Weights of a small transformer language model.
Training: a variant of Adam for these matrices, 376M tokens, 5744 steps.
Each number is 500 + 50 x the weight over its row's rms, rounded and kept within 0 to 999. Layers, rows and columns count from 0. Numbers have three digits each. The size before them is the row's rms in percent of the matrix's.

# layer 2 MLP gate, 1216x448, rms 0.0312, rows 285-301, columns 224-279
096:444460519504523524525437470451489523447550520446503410488498486581529503544558494516533460430480549540520486521416395542547490530489523481553598505508497557479447502482
102:431600502469482528530403425525499469492590529411595517464436484438474507543537535554455448505546503426532479493517546557533478474539544499508476462523532437527407456520
103:510496503445499420489487464469467535524515524453371484577475502493423478434488493600522444560554481594422445597496554445536482447534481450627514506540511525537569535497
099:398582532507519619525524568480406461482459635417497513536486536446514524528495459484459556427572505438466451462487570478534532433458435633548579541465350549510479499503
098:448517487467433486503560577504410487469491508433554455546554525548523524528533529503524548528533443478491456569394497491562504439443572504435555508463490482535494448594
106:441489542460534504446491480540490490407437434546449513485485434523541569518436449447468504463528485536469515607452465429510576456487513544549537392530418497456431411514
098:516468472361506433544405592513509484430460559475475541463486571484519560533489461532557496494483461470410455446432472432599369491625625449496540568442494524537450446540
105:570482579624532482495404469533489454495485460394452517486499572633497519496570558506554518494507492475529515553547523438473512474543454583514501460506503532456404477476
098:468595525478559566469402550456536542329430510537517489469500497499486501509507513471479487489484508514513515577577473544458561416464428461453524530505505480587578484468
103:482569518422455441513428576442502530413530521543504456467597543428572602404521437564514413507506536504476535522490415552373512468635453443476442560537467529461536552585
103:476481470552482440476494499591581530498471514428541492519530428488479418471525542508465447458523531566458492580449515494446398398528486549512488492468531589508558517504
110:567477563367541497529504589545517499503498517396463483573545463548493462468640397504531534535520561502530427561450552421481457462563442504519503462523542447430360494489
096:516510485579532474471460513606594503412461562550529494479454521479544552478449477497491550392541473519429461573584599497437489429510514556471480480410483465567500417480
101:493543534473454423512585510537578507502438502539479582513482399477544554519513426445478559524440450465341547472479502486448455412479480558416511533486429488477566470460
098:486445468479592484489443423508495540523514481482478533609513489500481480496538525493546487494384536564482503413469486534434493504490534468513519379515509531524582530454
097:512565466515517477526520536459483593436486490459552431475424465486485514494492524444461407571435510521537410463525534489396422479608498444413492483535413556465493513470
099:575501460451467507422507523475552529387447494486506432446445560503477450478573398424578548541476489484499525489502439459480408527492529481514507450495508507405472510425
# layer 2 MLP up, 1216x448, rms 0.0299, rows 285-300, columns 224-279
100:521447538567554470466543474461569536470492524527467484483520499482484499504518469505460500516459539387506546544543557472498394514512537577427432465425464424539384577500
103:511575531551424549472447554487535532548490494477417535547477597460424421460466527572493537528523531499542520544533582503571464573452586438510503442504428445535407524560
104:496574559466543510589453543494550520610421473465458489488471581511455545360436577519507460517481539512512545579522567490607493426430505437467566448527457540458447582469
100:413590562560434567621527505439512583494505440463533533523387593529488461472553457452466522534492475431516591477524582444555507525490591535507576479498526416567526488517
099:525459493495472434566439496487563431475521510493520483459523536585418504541439544460506503537467520507508562428578481451518496532553559496466533509417539546399466543597
103:645425468396490463543612568461412426531442440477604407464558531446446554548503555487466484593434530442507491390489472533571551529543494495551538533420537429491507553410
098:526501495510527518541484548495460550521575508542558521541316475477486479510458566489520506481590441404465477417427530525582508433571490553491487566587566584408453512496
102:471423440514529470458537571511550467455531551518587498394507448430438576488527471480465498444442441460429490389472575511595532372401487420444504616399458439482502514420
098:462544498476542499508444437570516369512383408509471430509476572431539573520460493464417620546434508490574527552497466515389498499520525563527499508600480545502500575491
103:556506477480456461551573543534463437434499531413518484508500414487565477538516562500547434411506501567533514543453477500489450593640495481433548532666515509494464439486
102:490420487548488542476484565562416486475401594473523528526497509457493470552482451485426589434464443531543458443468498597416455453583521544471504565426464447466467495490
110:464514574401544487517519551452532552548535491448473509671526461527591407556477458496524514489485468520471462507538623488488499458545535542492396472520525474525383428522
095:504466542536546450429415495527508473431396558403448458523466516375520491416460505526464459398541462530542506573538459533461490439536564589526504533458433449531623441577
099:394494463506548545525493461419485478479545408467439494535477489442461440554530482513525487463446406446522529569461401515511527509558422542492487596483485501502405580484
097:518431475475556544574540465493530539541470551574547504492524531492552508457470495545518493549476524472537551514504537420486462513641524527487503548436459537561529546507
100:445538438454504531480507420566482499526330514466507478477534529488492471474568485491577470565530470496500533540397458581447586479438596528550530457533504598449556463559
# layer 2 MLP down (transposed), 1216x448, rms 0.028, rows 285-300, columns 224-279
099:471441531471467523430561488489523462450562461438602546450568455575536550493427516549510450504555457542549555570540450449525531543470523489537541471436409464536534589527
101:500597573565481482556537471526532546563465426496459465479514554529533517409454512504564497594427459539465491495436516470511501501399540470500461448540561516426571510565
102:469444470459377502465530406468463547503426513543632468531513526527496445455495572527548529554618542448446538496565446499516436519548548431512436556521481350554490547421
100:469532527461410537536548492472489520521494457480507558456516569451578480493513364467431567379576509496455538513579425613566582516517510625466499510498507468471520553488
098:479472494462549467543482474517452455516517426491449521457512508602516432410488559386463403338406582469573537581489490444537491552466482486420534435468516447421441384556
102:510510449418493578495502494491529518528498506468552509570409501499456497520480509569546509451518514469539510441568500578529500485498498495476506544505561458536526485447
099:508554453450535545479477598516491562539516479461525416450535442490442496497494467392476389505559421590461506552494479516584481451613523477493485599522482557486411493490
098:441516468479514482385484554517540622605545612484427571520488566496504502562471557458524488518575476550454508533542613523554534500477478426461499509414508558485450571563
098:522570549507514555565563620441494468488498376546452465422523510449440539489535484548488453446462476455503528440581481519495406460482459456477484493576463540469455483593
104:468500553484470457459561538378579526434539529506500447507477499567486597443484524490551557478588470414484411533392459552411492495620547430534480497550413431504540448553
102:563514513476496482486435426549487536496425461521483487459525454518550531552517463510504424417468417481525456452549464520470565476455479404610596518523503399459416475570
098:529522559456523488510484535512481442541474454471511536561539507500565459494512490568456556484452553532510485520426462535533468504473541547493402462532478368441482535544
094:499467434455608467447450559505540497469450466495466502442508541514480493534544440467513609514538523507489540581483417558529436467531527452475443463470606469538494468596
100:497438482507459553483516440503512553459565575456478587471490597455439473509510506569496393400499478485533459504496417493497506555590466487548453488470580510424490523518
100:477495501480499503509473529476512492501512504530471545509523544505503437477471546640496483432501530477501474467558459485471513519474548472533440566522535462593515502532
098:519527373422503542444456485464469477526451497433516434536569521584529505516493549447553490594588427608470459521550479612484509503493560453523494607525500489445471430419